From a checkpoint of a small transformer trained on Wikipedia.
Size: 21 layers, width 256, MLP 1024 GELU, vocabulary 8192, 24.3M parameters.
Architecture: LayerNorm before each block, learned positions, tied embeddings.
Each number is 50 + 15 x the weight over its row's rms, rounded and kept within 0 to 99. Layers, rows and columns count from 0. The size before them is the row's rms in percent of the matrix's.

# layer 14 attention key, 512x256, rms 0.0736, rows 52-106, columns 64-127
100:51 46 81 66 47 72 50 67 52 40 40 58 62 58 59 64 54 57 39 29 51 66 47 53 51 42 39 51 43 28 61 38 47 48 34 65 40 48 59 52 29 51 77 76 08 55 49 61 53 42 45 43 75 65 56 23 28 50 50 39 34 30 33 49
115:38 55 36 61 49 46 51 60 45 43 51 68 55 43 45 81 44 72 40 37 72 53 38 36 59 51 34 45 71 55 79 67 32 54 59 58 49 83 68 27 20 41 64 40 59 36 40 39 68 40 58 51 48 73 20 45 42 50 65 58 48 50 47 59
120:39 41 33 50 32 54 69 43 48 40 42 33 40 53 35 21 63 57 49 48 64 61 61 34 78 43 54 47 34 47 35 43 44 33 32 29 75 43 52 50 75 54 42 33 23 46 68 61 60 64 35 27 41 51 39 48 40 56 48 74 55 39 70 42
101:52 43 52 40 49 30 50 53 55 66 48 76 31 65 59 63 39 65 71 42 47 43 50 82 50 36 66 31 28 62 41 37 33 57 74 65 50 52 51 52 46 58 41 43 48 70 76 40 48 52 48 44 56 48 47 64 42 56 37 50 24 68 54 50
102:55 40 50 62 27 37 67 46 52 59 17 61 40 54 67 33 44 52 65 64 51 28 55 64 36 67 27 23 52 54 38 30 48 55 35 75 59 45 37 61 28 54 43 69 35 51 61 38 64 57 30 44 75 70 49 69 64 50 35 51 37 67 62 39
116:35 56 42 61 57 55 22 38 69 35 62 30 45 52 35 55 33 62 14 36 57 45 47 53 69 50 52 53 76 31 59 48 56 43 39 49 56 52 71 26 64 74 64 40 45 54 33 62 43 30 40 57 29 68 35 41 43 43 66 36 72 31 60 53
102:50 59 52 63 65 35 46 49 51 61 59 33 40 51 45 52 31 66 58 46 67 43 37 44 78 50 90 34 21 51 55 72 65 53 61 31 40 48 59 42 74 57 50 40 55 30 48 46 56 59 36 34 45 25 55 51 51 46 46 82 45 72 82 27
117:53 48 44 50 50 48 59 88 46 52 59 35 82 60 74 62 46 48 51 45 47 50 51 56 75 54 68 37 55 41 52 45 61 12 38 50 62 52 49 47 66 58 51 37 44 48 56 34 65 55 51 35 47 70 66 48 34 28 52 62 33 49 44 30
116:45 73 76 55 57 60 56 54 51 70 40 46 43 42 41 66 85 56 59 40 74 57 47 55 30 57 30 41 47 44 49 35 56 28 54 25 71 67 60 28 18 33 54 54 39 63 58 41 49 52 41 54 25 43 38 41 25 45 64 72 62 45 50 56
103:42 60 38 36 38 60 53 51 52 62 85 54 44 54 54 68 50 60 60 65 50 58 48 59 72 30 52 48 40 35 25 37 47 49 74 31 45 48 51 32 44 41 30 74 59 59 38 58 19 51 43 63 39 40 49 62 34 71 40 54 45 63 62 50
105:58 51 38 56 40 62 51 34 28 31 62 60 52 57 59 63 57 44 66 64 23 35 59 50 54 58 30 65 34 49 83 66 45 37 57 69 50 43 63 84 41 32 44 49 66 30 38 50 84 49 34 49 67 53 43 23 48 42 61 60 50 62 84 42
108:49 47 60 57 39 72 58 44 50 46 58 54 62 26 52 68 46 45 26 71 68 44 34 31 43 77 50 61 46 32 45 69 56 41 31 44 37 31 52 43 71 57 89 38 77 54 47 62 40 43 70 68 41 42 74 42 50 43 62 75 45 39 43 44
112:55 39 55 42 38 58 47 56 47 33 70 71 57 48 53 57 45 43 74 54 64 37 80 52 45 38 22 48 69 26 86 52 38 23 47 35 34 53 49 69 31 38 31 51 66 63 68 40 59 11 38 44 51 83 25 59 51 62 48 68 58 57 70 42
092:54 62 35 38 51 31 68 35 59 64 39 58 29 32 57 53 68 52 50 58 43 43 62 72 53 47 46 57 40 65 57 38 53 53 69 44 75 64 41 40 09 53 57 38 60 64 51 37 53 67 59 36 39 44 46 57 57 38 33 63 66 56 37 84
112:79 27 52 54 46 65 42 15 64 19 62 55 14 48 48 57 57 41 80 56 64 83 50 50 35 39 25 55 47 40 47 34 46 55 40 58 63 61 41 61 63 27 48 55 42 42 49 67 36 55 36 25 45 38 44 62 58 40 36 50 45 29 58 55
109:35 63 56 42 51 57 56 37 63 49 43 63 37 35 55 52 71 26 50 60 21 46 66 61 57 40 27 49 65 60 66 74 36 37 43 51 38 59 66 49 20 47 50 53 51 55 88 68 55 32 57 71 33 58 33 44 38 53 49 48 45 61 40 63
104:67 58 49 51 60 46 31 56 61 27 51 55 51 60 36 60 47 71 23 42 57 60 54 51 50 30 58 78 50 53 68 57 47 48 63 36 54 60 43 42 48 40 42 46 61 29 21 39 33 55 67 73 43 44 50 27 28 52 62 12 53 63 54 62
109:48 41 57 45 64 58 64 74 38 51 47 68 27 65 57 47 84 53 65 58 53 30 42 75 44 32 28 44 20 60 52 43 42 61 62 65 63 62 55 48 25 50 48 44 37 59 56 57 58 51 56 16 57 25 43 49 46 62 36 63 47 39 41 67
116:49 51 48 16 80 51 61 37 39 42 78 38 37 11 37 38 64 60 77 64 28 55 64 71 39 63 24 62 60 60 86 29 43 42 40 57 65 57 33 55 27 43 56 50 60 33 58 57 61 43 49 31 43 51 40 50 54 56 71 49 45 52 53 39
108:49 45 53 69 51 64 37 45 48 23 63 61 48 44 40 82 38 62 38 57 67 60 49 53 67 35 19 64 41 55 61 60 33 65 52 48 71 73 48 50 29 19 90 76 52 35 62 52 60 54 50 47 56 56 54 26 50 21 56 44 50 39 40 39
111:56 36 53 54 69 59 54 53 76 39 68 40 24 50 36 44 33 48 52 49 56 68 51 42 47 64 17 39 34 42 65 75 49 34 33 34 63 58 47 55 59 30 50 57 54 52 58 55 47 43 45 43 61 62 47 20 36 71 58 71 66 34 46 33
095:64 50 71 37 49 63 42 69 54 43 35 56 73 44 50 48 49 37 56 42 56 55 82 55 20 39 37 75 60 41 69 65 26 26 26 49 50 90 60 47 34 48 53 62 38 36 34 38 71 51 42 25 59 47 59 50 38 58 67 49 34 52 29 51
094:48 48 37 54 54 37 38 72 43 37 41 39 66 58 35 47 37 60 43 21 45 55 39 32 31 73 44 56 51 42 45 52 60 55 30 68 43 55 80 53 67 50 49 55 32 54 53 48 79 34 45 23 44 54 46 41 52 44 46 43 37 39 34 37
097:62 41 40 49 42 53 49 68 37 43 43 38 57 50 50 58 52 58 42 62 38 57 36 53 48 71 62 40 56 57 40 55 39 41 41 72 44 38 52 61 61 39 55 66 55 54 66 55 66 40 52 48 41 50 33 48 60 25 53 56 47 27 37 51
113:63 31 44 39 51 66 62 39 46 64 38 65 44 53 44 51 52 34 64 40 29 51 40 55 56 56 41 71 49 58 56 49 64 47 55 38 42 60 52 69 31 40 27 40 39 60 47 45 47 48 51 55 85 31 64 50 32 61 34 46 50 40 26 77
109:37 35 45 47 21 36 97 84 46 54 50 47 37 51 55 62 57 51 36 64 49 53 37 64 99 57 69 08 38 76 39 25 39 43 55 73 63 38 51 52 43 60 77 57 41 28 74 54 51 72 27 48 78 33 64 46 36 48 45 52 34 54 64 61
114:39 76 62 53 54 58 52 41 62 60 47 38 66 35 49 37 50 24 49 60 22 14 56 53 47 63 55 55 45 64 58 51 57 10 39 52 50 52 57 70 33 62 46 45 47 46 74 56 70 51 25 45 37 58 50 81 52 43 45 44 31 54 58 30
119:60 51 47 40 38 38 50 49 40 33 39 44 35 63 39 48 53 48 59 43 46 25 64 48 34 54 63 39 36 29 49 68 82 56 73 49 31 50 51 58 35 38 46 54 60 50 58 48 40 35 14 48 57 52 32 38 52 39 28 35 58 70 62 40
100:39 37 48 53 46 82 51 50 40 50 50 61 54 56 55 63 72 57 49 59 36 54 68 59 39 49 37 57 50 35 58 62 23 41 57 52 34 69 56 62 50 33 74 51 51 60 38 58 63 49 35 41 57 40 24 47 38 42 54 35 32 40 48 35
103:41 47 39 42 71 56 59 45 49 43 53 61 33 44 41 45 44 77 81 44 64 46 55 79 49 53 28 41 40 53 38 46 52 54 46 44 58 61 17 61 21 33 50 41 51 42 57 49 29 48 58 54 57 31 23 34 40 38 34 36 53 50 45 55
118:51 39 64 43 43 59 53 48 44 57 56 68 23 47 40 62 67 52 53 45 40 59 44 51 49 31 41 58 45 46 48 39 38 41 37 65 54 70 59 36 22 54 81 44 35 51 93 53 40 25 35 47 55 28 30 54 28 59 40 32 52 34 51 61
096:38 54 65 46 42 63 37 37 37 55 19 55 54 56 51 33 29 49 49 60 50 46 41 47 66 50 64 58 67 50 30 60 34 27 41 66 59 66 62 36 33 41 31 65 33 58 46 40 77 53 28 41 42 60 38 61 41 53 44 33 43 36 47 44
116:53 53 45 55 49 64 69 74 44 51 59 60 39 53 64 53 63 55 46 54 30 80 50 62 60 53 54 39 45 59 49 31 71 40 56 45 64 67 41 83 46 48 65 42 93 57 73 49 40 68 37 64 17 24 53 75 43 26 42 37 31 54 68 29
107:71 55 55 54 23 55 41 41 57 26 36 46 62 73 34 49 52 40 46 34 49 59 51 51 56 57 42 68 43 38 58 74 63 27 27 49 39 66 51 78 33 59 61 51 27 44 50 76 44 41 33 55 95 57 53 09 31 26 46 29 60 48 35 57
111:56 51 37 48 57 38 36 45 42 27 56 36 47 35 54 68 43 59 36 29 23 70 60 50 22 75 00 32 60 60 54 50 48 26 71 69 71 27 62 29 39 44 59 47 70 58 74 28 61 34 69 59 35 39 54 43 56 32 60 47 62 47 73 65
113:45 74 42 45 54 22 75 60 36 48 47 49 55 55 50 54 64 35 66 62 50 49 48 50 34 45 47 50 42 52 63 42 67 47 70 35 66 59 60 53 43 27 74 53 63 30 61 48 75 41 35 49 40 70 55 63 59 68 58 71 72 58 46 44
109:55 48 58 60 57 41 43 29 69 39 55 59 40 58 31 35 40 37 36 43 49 38 69 23 34 75 71 57 31 40 56 53 41 49 27 51 39 13 53 53 74 67 46 42 13 45 32 59 44 61 75 52 60 36 84 50 48 54 59 55 45 57 36 68
101:75 22 31 53 43 42 58 36 57 42 51 66 52 25 37 78 27 40 38 72 44 52 40 63 18 59 38 69 32 71 33 56 45 55 74 42 63 49 11 48 82 23 50 51 73 48 47 34 47 57 48 57 49 40 90 61 42 60 41 59 52 58 39 50
120:82 39 62 52 42 52 29 33 37 54 51 50 27 40 41 81 54 63 44 35 40 76 32 68 68 37 51 52 31 50 27 35 81 55 54 50 50 62 67 42 47 33 61 63 51 52 61 42 68 49 26 50 38 50 67 59 67 41 34 42 59 37 67 47
115:59 60 56 48 53 50 58 67 57 41 49 43 50 61 80 58 40 56 53 37 59 77 36 53 62 51 36 66 44 51 64 57 60 47 54 59 49 91 67 63 48 31 62 59 50 24 47 52 62 36 52 28 42 60 46 46 54 66 53 59 58 42 34 47
099:41 53 46 25 60 49 63 31 50 49 50 61 51 46 47 49 42 54 57 37 48 54 69 61 32 40 47 55 60 57 63 13 47 54 66 63 42 54 62 45 35 55 40 43 42 39 53 39 53 57 55 53 37 61 35 38 63 60 49 33 41 50 46 66
105:50 73 36 66 53 47 55 32 36 48 54 35 48 23 32 55 81 76 54 48 41 59 47 51 55 55 30 56 49 64 47 35 64 65 46 63 57 58 31 55 42 13 81 54 41 39 58 66 45 56 68 49 49 52 37 41 66 47 57 38 47 40 40 40
118:53 36 42 58 45 55 32 50 40 59 17 47 73 50 47 57 32 68 50 33 47 54 59 51 56 44 45 70 85 57 36 24 56 77 35 51 26 53 46 59 61 46 59 69 53 54 64 58 74 37 34 57 63 57 49 74 47 58 65 27 62 39 63 37
099:56 77 70 47 42 63 32 41 55 45 51 45 83 37 65 71 39 32 56 43 63 82 41 29 17 24 31 64 58 53 71 65 27 44 45 58 53 63 57 55 14 43 54 25 42 42 32 36 57 20 38 66 35 61 52 39 34 61 49 50 76 48 66 53
101:61 41 42 41 54 50 53 30 49 48 33 61 18 28 45 58 42 62 48 41 38 26 57 53 51 36 38 73 38 53 44 40 56 79 50 67 46 62 60 37 34 53 36 51 30 51 44 57 55 57 27 23 54 51 43 68 58 58 30 58 54 54 47 78
116:47 75 55 43 52 62 58 74 13 73 45 29 68 53 31 44 71 47 69 36 57 63 52 32 48 57 51 22 53 60 70 45 52 31 62 33 55 43 65 33 26 79 43 30 51 37 48 41 82 42 63 66 64 70 14 11 48 49 76 63 52 48 50 46
116:58 55 47 39 44 73 59 28 57 45 42 51 35 49 41 30 73 49 61 45 68 62 53 41 66 58 42 61 35 50 25 58 64 50 51 20 41 65 55 43 37 44 49 44 47 50 50 63 43 81 55 52 49 43 55 54 47 54 50 55 35 42 41 47
098:52 51 46 36 59 36 55 38 52 66 48 56 41 43 54 55 47 56 49 55 62 51 56 69 51 39 51 46 56 71 50 24 57 46 70 44 53 42 39 44 51 43 29 42 52 51 60 45 52 47 53 56 38 69 33 53 51 53 46 51 50 67 53 69
105:41 46 50 55 64 47 42 59 65 58 47 53 34 48 42 49 27 63 40 53 59 50 42 53 45 40 80 50 45 70 17 39 54 47 61 32 68 54 26 44 69 58 33 50 57 51 33 43 28 89 58 76 32 36 57 53 42 50 33 45 31 54 41 71
113:39 58 36 46 57 32 62 66 25 56 59 72 50 59 39 61 51 73 56 62 44 29 45 48 53 36 74 53 42 35 60 43 41 59 47 42 58 53 65 25 48 53 46 60 64 40 63 41 72 45 41 36 22 48 10 65 45 37 62 59 41 62 56 35
107:53 47 47 41 68 34 46 39 51 55 50 45 47 57 36 49 44 34 58 45 41 48 50 67 39 46 49 64 46 68 30 30 65 53 57 51 61 56 45 49 44 49 35 38 38 24 47 50 42 75 50 43 59 31 66 50 59 58 40 45 43 46 22 73
109:43 60 36 43 43 68 30 38 53 57 57 36 77 34 34 54 58 47 44 65 32 43 30 46 65 56 40 47 44 43 44 69 48 28 51 45 35 64 69 39 56 40 58 41 66 43 25 36 61 40 27 54 56 59 27 38 57 45 66 42 45 43 56 30
113:56 75 90 42 41 56 46 49 51 32 51 38 64 60 50 49 34 27 45 61 66 52 41 47 39 36 84 58 53 54 62 78 41 45 47 44 36 55 70 52 46 54 46 52 47 44 45 57 50 26 27 56 34 42 53 23 50 30 42 41 53 53 54 47
106:40 18 60 62 49 71 44 50 58 74 48 76 57 50 81 64 60 27 35 43 47 44 47 48 61 41 66 62 51 53 55 48 39 63 36 62 28 67 46 44 64 34 57 36 41 62 32 36 38 36 29 58 46 38 58 61 23 84 37 32 50 47 32 46
105:64 36 53 31 20 72 41 48 77 43 34 41 50 62 43 49 74 39 49 37 21 81 47 53 38 48 39 57 51 55 46 38 52 39 17 52 69 77 47 45 40 66 72 46 48 50 36 50 67 46 37 47 55 20 40 40 42 36 58 43 45 35 31 40
# layer 14 attention query, 512x256, rms 0.0763, rows 53-106, columns 64-127
118:33 64 63 57 79 53 76 70 47 50 64 39 49 39 60 56 38 67 36 35 51 62 61 65 33 56 45 55 43 75 80 59 60 39 44 72 46 75 62 44 32 65 65 49 47 46 46 65 72 42 60 33 53 62 35 36 52 44 55 72 61 31 35 63
120:45 42 19 69 50 38 48 48 77 56 49 29 38 89 48 46 25 24 50 43 50 56 73 46 79 44 73 41 55 42 31 53 64 49 56 45 67 38 71 45 65 42 39 62 46 41 73 44 42 54 42 30 44 41 51 54 55 49 42 24 44 55 49 48
098:50 52 41 71 84 59 68 41 43 65 46 62 32 46 79 45 56 42 65 62 48 62 55 69 54 34 48 37 59 57 54 49 65 50 74 53 42 65 49 24 38 25 54 27 41 75 60 38 51 64 70 38 48 35 44 80 72 56 36 47 48 51 43 36
101:41 47 32 67 30 46 66 46 40 58 27 50 41 46 77 78 47 41 73 63 49 30 52 39 56 64 53 54 64 63 55 57 74 61 32 57 38 66 70 47 38 30 35 63 14 59 52 44 59 78 35 47 51 55 26 44 71 51 54 51 42 37 59 28
116:18 63 64 66 85 35 30 57 32 35 65 49 52 53 39 68 29 84 34 17 26 54 57 55 40 47 55 28 48 48 60 34 36 33 48 55 54 60 49 35 38 89 59 41 55 71 35 49 63 44 49 49 60 59 66 42 44 42 55 48 64 38 58 48
102:50 36 53 81 66 38 51 45 55 74 70 44 40 52 42 60 34 38 55 64 46 45 57 66 71 38 84 43 48 36 43 41 63 54 35 39 33 54 57 22 66 43 53 36 80 40 46 34 41 39 31 71 30 44 50 54 41 31 48 64 69 61 65 28
115:14 62 27 46 53 63 54 87 69 48 51 30 86 48 51 50 43 30 61 55 50 57 62 41 84 47 73 64 38 19 70 73 52 28 67 32 35 56 48 40 35 80 38 41 32 63 58 55 74 33 34 40 52 48 42 42 36 33 41 57 30 82 53 26
120:61 93 74 23 69 43 43 51 52 39 62 48 49 56 53 60 17 36 50 31 66 67 58 40 16 64 26 54 46 58 68 69 51 36 52 21 60 61 52 39 53 57 67 43 35 73 60 35 43 57 55 42 44 44 34 27 46 70 64 73 45 34 45 56
104:41 55 49 44 60 62 31 20 58 47 81 41 25 46 59 67 38 45 47 83 46 46 62 66 71 38 58 65 56 42 31 46 29 50 44 28 54 52 49 36 68 33 45 35 64 64 31 30 52 32 41 77 48 39 53 63 46 54 27 62 63 58 48 25
106:41 47 55 53 43 32 60 86 42 43 34 49 46 51 62 63 49 54 53 53 51 44 50 23 68 64 33 43 59 53 71 74 46 00 75 54 44 31 49 59 40 58 26 49 86 36 61 65 37 47 57 43 68 67 28 42 41 59 61 55 71 65 87 47
107:56 53 63 50 45 48 48 42 71 59 74 55 61 44 20 64 23 44 36 50 53 55 25 66 50 63 31 55 36 45 61 37 55 54 58 57 82 17 39 55 51 46 74 68 64 45 37 61 29 64 66 73 32 37 74 46 48 18 10 61 42 56 52 38
112:63 53 48 46 28 53 52 49 69 23 51 26 59 40 66 78 59 58 49 69 60 39 61 58 33 53 24 67 80 15 97 89 38 33 70 51 40 50 33 63 50 52 19 66 52 65 48 54 45 32 79 60 53 43 28 72 36 62 51 48 58 50 57 58
085:54 70 68 18 56 49 49 51 42 36 67 51 44 59 79 35 65 46 50 57 47 74 37 54 39 37 17 73 53 63 73 55 73 52 39 50 64 71 41 76 27 52 74 25 40 57 43 59 45 65 68 43 40 49 66 32 75 31 42 75 41 63 66 90
115:59 50 30 76 47 54 32 36 64 46 33 55 46 58 41 56 67 61 67 48 35 61 56 56 40 52 48 74 46 46 52 66 48 39 25 56 42 45 30 43 60 29 38 61 40 39 39 50 68 68 64 41 49 30 43 59 60 34 40 54 38 39 47 60
109:43 43 69 56 55 46 37 33 53 54 75 38 32 26 56 58 81 54 58 55 45 61 59 54 35 47 11 37 58 49 72 67 39 46 67 44 75 59 52 45 35 60 53 42 42 54 87 87 49 35 57 48 34 75 57 40 63 57 51 42 59 34 20 61
105:48 78 68 49 63 68 33 82 38 34 66 61 65 58 32 44 25 74 31 28 34 59 49 41 31 57 65 46 45 82 35 60 28 43 48 53 42 72 47 60 67 76 66 50 53 44 31 59 51 44 37 64 72 65 48 27 35 33 35 39 44 79 68 62
108:36 41 55 35 62 41 53 65 55 56 31 45 25 28 41 61 70 46 30 44 48 39 17 53 33 45 17 51 32 55 78 43 43 45 78 45 52 73 27 38 24 54 49 50 23 51 63 55 61 52 74 41 55 21 78 19 58 53 34 43 66 42 49 59
120:34 62 63 19 64 40 51 50 36 35 53 29 68 42 50 43 73 61 62 61 41 46 48 47 13 68 20 63 57 59 95 68 26 27 32 54 25 42 36 66 50 66 31 47 67 22 53 64 62 29 65 35 72 73 52 23 47 77 91 60 45 63 66 45
109:19 77 76 46 52 45 65 60 24 20 32 54 61 53 25 44 25 60 31 46 54 69 61 52 58 44 30 81 24 57 54 71 41 65 25 57 78 71 37 36 47 42 69 60 46 28 66 67 60 62 57 50 68 63 37 43 41 24 42 56 41 36 59 42
114:59 35 31 39 51 40 54 15 70 53 40 46 25 53 26 51 46 46 38 63 22 73 50 68 27 50 30 30 20 51 67 67 51 45 49 40 89 44 44 50 57 17 26 58 61 24 65 20 49 50 45 29 61 49 60 57 51 47 49 44 76 49 54 50
095:78 45 66 17 29 38 55 43 49 52 60 23 58 09 55 61 34 37 70 40 58 45 50 55 36 63 58 63 67 59 64 73 41 51 52 40 48 56 43 85 56 70 38 73 26 39 34 87 36 49 67 53 58 66 30 58 37 97 57 37 51 33 37 62
098:56 49 08 62 54 42 57 52 55 75 46 53 70 41 34 55 37 52 50 27 46 39 56 65 33 50 65 36 46 28 38 43 68 39 63 48 35 30 43 72 55 48 13 56 34 52 57 25 70 53 53 37 33 38 45 75 67 48 70 51 42 33 54 41
082:65 31 36 58 42 53 48 74 27 63 46 50 41 58 36 79 80 74 79 57 32 44 54 33 52 54 57 44 42 65 39 31 36 60 53 62 47 47 59 56 38 49 53 42 65 44 84 38 54 75 38 63 14 33 32 43 56 13 50 36 29 29 36 44
109:54 40 55 56 41 57 53 57 69 51 50 55 59 51 63 33 38 22 38 32 29 58 60 50 71 70 26 49 46 36 53 93 52 26 43 51 40 63 53 45 50 61 54 77 29 64 40 72 49 58 54 26 58 34 53 51 58 84 46 71 65 32 33 74
104:58 47 38 36 55 28 56 77 59 67 67 54 60 59 70 71 25 44 49 69 43 61 36 38 82 42 51 35 60 57 50 46 24 84 48 47 50 58 33 57 48 64 68 48 34 44 64 48 64 64 63 60 64 46 26 12 49 50 38 37 25 63 55 51
113:55 43 66 41 62 47 45 43 54 48 55 43 83 48 42 50 35 13 59 69 67 37 50 38 38 60 55 56 67 42 46 78 58 43 39 46 33 48 48 62 61 76 32 41 52 59 57 52 46 56 34 37 52 68 28 65 56 72 52 63 36 65 53 55
121:64 46 32 46 42 51 64 46 40 58 44 75 34 69 59 26 40 46 47 53 62 29 55 39 35 43 62 25 72 44 32 63 45 75 70 60 35 57 46 69 47 22 42 48 62 55 63 30 52 45 33 54 50 48 22 62 61 34 43 33 64 54 69 13
092:41 36 50 17 55 38 55 43 28 46 25 42 40 27 16 62 33 55 57 34 55 42 49 55 45 65 46 84 67 63 65 75 31 58 73 46 45 54 33 54 73 59 45 58 48 29 61 68 49 48 62 53 63 23 47 74 48 65 45 47 51 30 58 35
097:22 48 43 62 74 62 67 45 45 48 52 49 50 46 37 39 38 64 49 40 52 67 53 73 36 52 30 87 55 51 60 70 71 60 32 55 52 73 38 39 64 13 36 56 62 62 37 48 57 47 59 46 61 25 31 29 26 43 65 51 56 58 45 39
119:28 37 61 29 64 41 62 63 45 49 48 52 52 42 41 48 38 41 25 22 32 53 56 68 33 34 33 54 61 53 48 42 44 49 49 68 65 69 27 47 47 61 63 64 42 59 89 50 60 51 69 33 64 26 47 54 50 57 39 53 62 35 49 55
091:43 49 55 57 46 54 52 48 61 88 23 46 36 57 39 51 30 29 57 40 30 23 48 36 74 39 83 73 61 76 27 70 50 63 57 58 64 58 73 49 37 49 30 73 42 39 44 42 53 65 54 37 30 33 41 52 59 37 48 14 39 22 44 18
117:61 47 69 72 65 69 40 71 69 50 59 58 69 54 42 40 40 27 33 47 55 50 61 38 68 83 22 26 69 46 43 57 41 60 36 56 23 65 42 33 46 61 61 43 90 79 49 59 42 78 49 45 43 45 36 75 24 59 50 40 46 63 52 21
108:59 50 65 56 17 44 47 67 46 19 36 40 27 76 04 48 33 52 52 17 31 54 67 38 54 51 59 45 38 48 54 60 50 36 54 47 75 79 49 64 50 76 60 54 41 51 64 80 49 61 48 65 61 63 15 49 54 28 70 52 48 45 37 52
109:52 54 38 29 45 43 51 49 48 43 60 21 74 48 60 54 53 71 41 19 31 61 51 30 32 71 08 35 47 47 51 46 62 42 69 55 51 28 48 64 39 43 24 53 69 72 52 48 51 43 87 42 55 38 63 30 53 57 76 57 56 46 75 79
113:53 78 48 31 39 31 61 58 51 75 79 54 76 59 70 26 38 47 63 72 47 42 59 20 24 71 38 52 64 48 51 80 70 57 38 38 38 37 44 81 41 42 65 49 45 57 46 35 34 39 51 51 56 82 43 50 36 77 62 78 53 28 59 53
112:59 17 46 41 49 45 36 24 54 28 54 84 38 39 40 60 63 65 69 49 38 61 41 40 62 48 44 14 17 30 31 42 44 22 46 41 69 19 57 56 77 58 38 50 53 44 44 37 28 47 55 38 35 54 76 66 61 60 58 75 76 50 48 54
101:68 56 30 44 27 60 47 51 47 54 63 57 65 66 61 44 18 27 28 81 43 72 46 60 45 93 63 74 39 57 29 84 65 65 42 57 42 61 44 71 83 17 47 64 40 27 26 47 52 56 52 41 55 46 64 63 61 56 33 49 25 70 62 60
120:56 60 54 82 42 38 33 54 27 61 45 69 48 59 44 45 27 50 47 26 37 61 61 68 70 44 42 48 51 34 18 42 55 41 17 44 65 73 47 17 59 33 61 61 58 64 51 28 68 71 45 42 57 28 31 68 68 50 42 51 44 22 51 27
119:37 56 66 50 76 63 45 44 65 87 49 49 35 48 34 12 49 60 46 31 45 64 70 69 49 47 38 52 24 68 60 47 49 61 41 67 23 66 48 66 11 38 71 41 52 47 47 52 46 51 42 39 47 57 40 46 40 38 49 53 30 38 18 74
094:53 62 51 41 69 54 82 36 38 52 55 66 40 33 73 37 74 73 54 32 66 76 53 66 35 39 35 63 83 79 49 56 54 48 36 39 47 38 41 53 44 44 16 37 54 49 38 57 44 33 62 59 75 57 22 58 61 96 75 51 36 47 49 57
104:47 67 42 68 54 53 43 63 22 59 40 35 67 49 06 37 49 68 76 45 43 53 60 45 46 66 29 61 35 64 61 52 40 58 18 71 58 62 50 45 54 59 85 48 35 12 63 61 63 39 72 28 61 62 54 52 31 37 67 51 40 52 43 36
117:51 52 45 59 05 45 59 65 58 54 26 44 62 70 53 57 30 83 33 40 39 42 60 65 45 59 67 51 66 51 34 43 42 63 21 66 48 68 64 62 40 68 60 55 48 45 45 73 52 30 39 55 69 47 53 71 46 60 77 60 67 40 55 44
099:59 56 68 42 42 54 69 26 59 35 66 35 76 26 62 42 44 49 44 37 57 78 54 41 26 61 28 29 60 60 65 46 47 18 70 65 58 47 46 58 58 64 51 45 37 42 45 57 54 45 68 63 61 70 50 33 59 76 44 46 63 20 50 50
094:60 36 40 59 64 37 38 36 44 59 43 79 15 55 73 59 44 59 43 42 50 48 51 57 28 31 49 48 59 41 43 47 50 60 34 79 38 66 57 62 36 58 56 54 23 56 23 49 38 64 40 29 50 48 73 54 85 31 36 43 60 27 56 72
115:59 60 59 42 43 20 69 74 37 52 44 22 50 39 59 58 67 32 66 25 55 64 59 23 40 50 50 41 69 51 60 30 57 38 56 31 65 39 84 37 44 64 47 45 61 39 59 52 61 38 48 54 40 52 24 28 35 59 67 68 72 39 62 41
117:47 50 55 49 61 56 45 27 68 37 41 41 29 53 11 28 24 37 59 14 51 72 59 45 78 58 48 58 39 53 40 54 53 58 40 52 58 63 67 41 62 37 51 70 37 42 44 79 33 82 54 53 40 26 53 39 57 37 49 38 55 38 43 26
083:47 61 58 52 36 55 44 41 24 40 49 74 63 59 78 47 81 52 49 73 51 82 66 48 56 38 21 67 64 53 63 57 69 45 53 33 43 58 66 46 39 40 40 36 63 61 50 14 70 18 25 31 48 64 37 43 59 52 46 75 38 79 65 76
107:61 38 63 58 47 57 28 45 67 83 74 89 40 30 28 59 23 32 43 63 41 48 49 44 67 46 90 79 53 74 12 46 56 56 21 59 46 45 53 39 79 41 43 36 59 51 20 29 57 73 42 76 36 47 41 46 60 55 36 49 22 44 42 33
115:20 68 41 49 73 52 70 67 37 52 67 75 55 52 60 62 69 54 36 63 45 35 43 65 57 49 58 67 53 38 60 55 54 50 61 42 66 33 58 34 43 47 45 38 58 52 51 47 53 34 51 55 30 38 25 60 57 23 35 58 53 66 66 01
098:38 43 58 51 55 37 32 70 43 39 59 66 68 45 52 43 33 31 71 35 54 46 64 50 54 56 58 65 55 47 31 65 74 38 14 54 45 28 35 78 76 61 37 55 27 37 38 47 46 54 58 37 60 42 62 38 43 71 66 59 32 61 57 84
109:38 45 07 41 75 49 43 66 62 42 45 37 71 47 30 50 37 41 45 40 20 43 26 35 51 75 45 41 41 55 56 63 32 25 60 55 51 60 53 45 83 65 33 55 62 45 48 45 79 46 42 52 47 48 41 16 41 52 51 23 49 72 59 19
116:69 64 77 64 42 43 43 50 40 62 49 46 73 48 56 56 52 33 55 40 54 44 48 40 49 36 59 48 59 38 44 65 49 40 60 24 58 47 40 49 49 61 46 53 53 42 65 47 56 40 57 60 50 50 41 43 44 25 22 42 58 52 62 53
108:46 39 54 51 60 55 53 52 61 74 40 51 45 05 78 59 41 41 35 39 39 38 46 49 75 38 68 42 52 75 50 54 49 65 39 56 22 66 46 35 38 55 55 50 46 64 45 43 52 51 61 34 59 34 65 85 31 73 34 37 69 48 29 52
106:49 50 37 35 50 41 29 46 53 21 32 50 55 34 36 40 65 12 55 26 17 70 45 24 44 69 54 25 49 92 53 38 45 44 38 73 56 95 47 40 50 66 50 47 37 36 50 73 61 78 43 27 56 50 34 48 52 52 58 47 51 35 42 52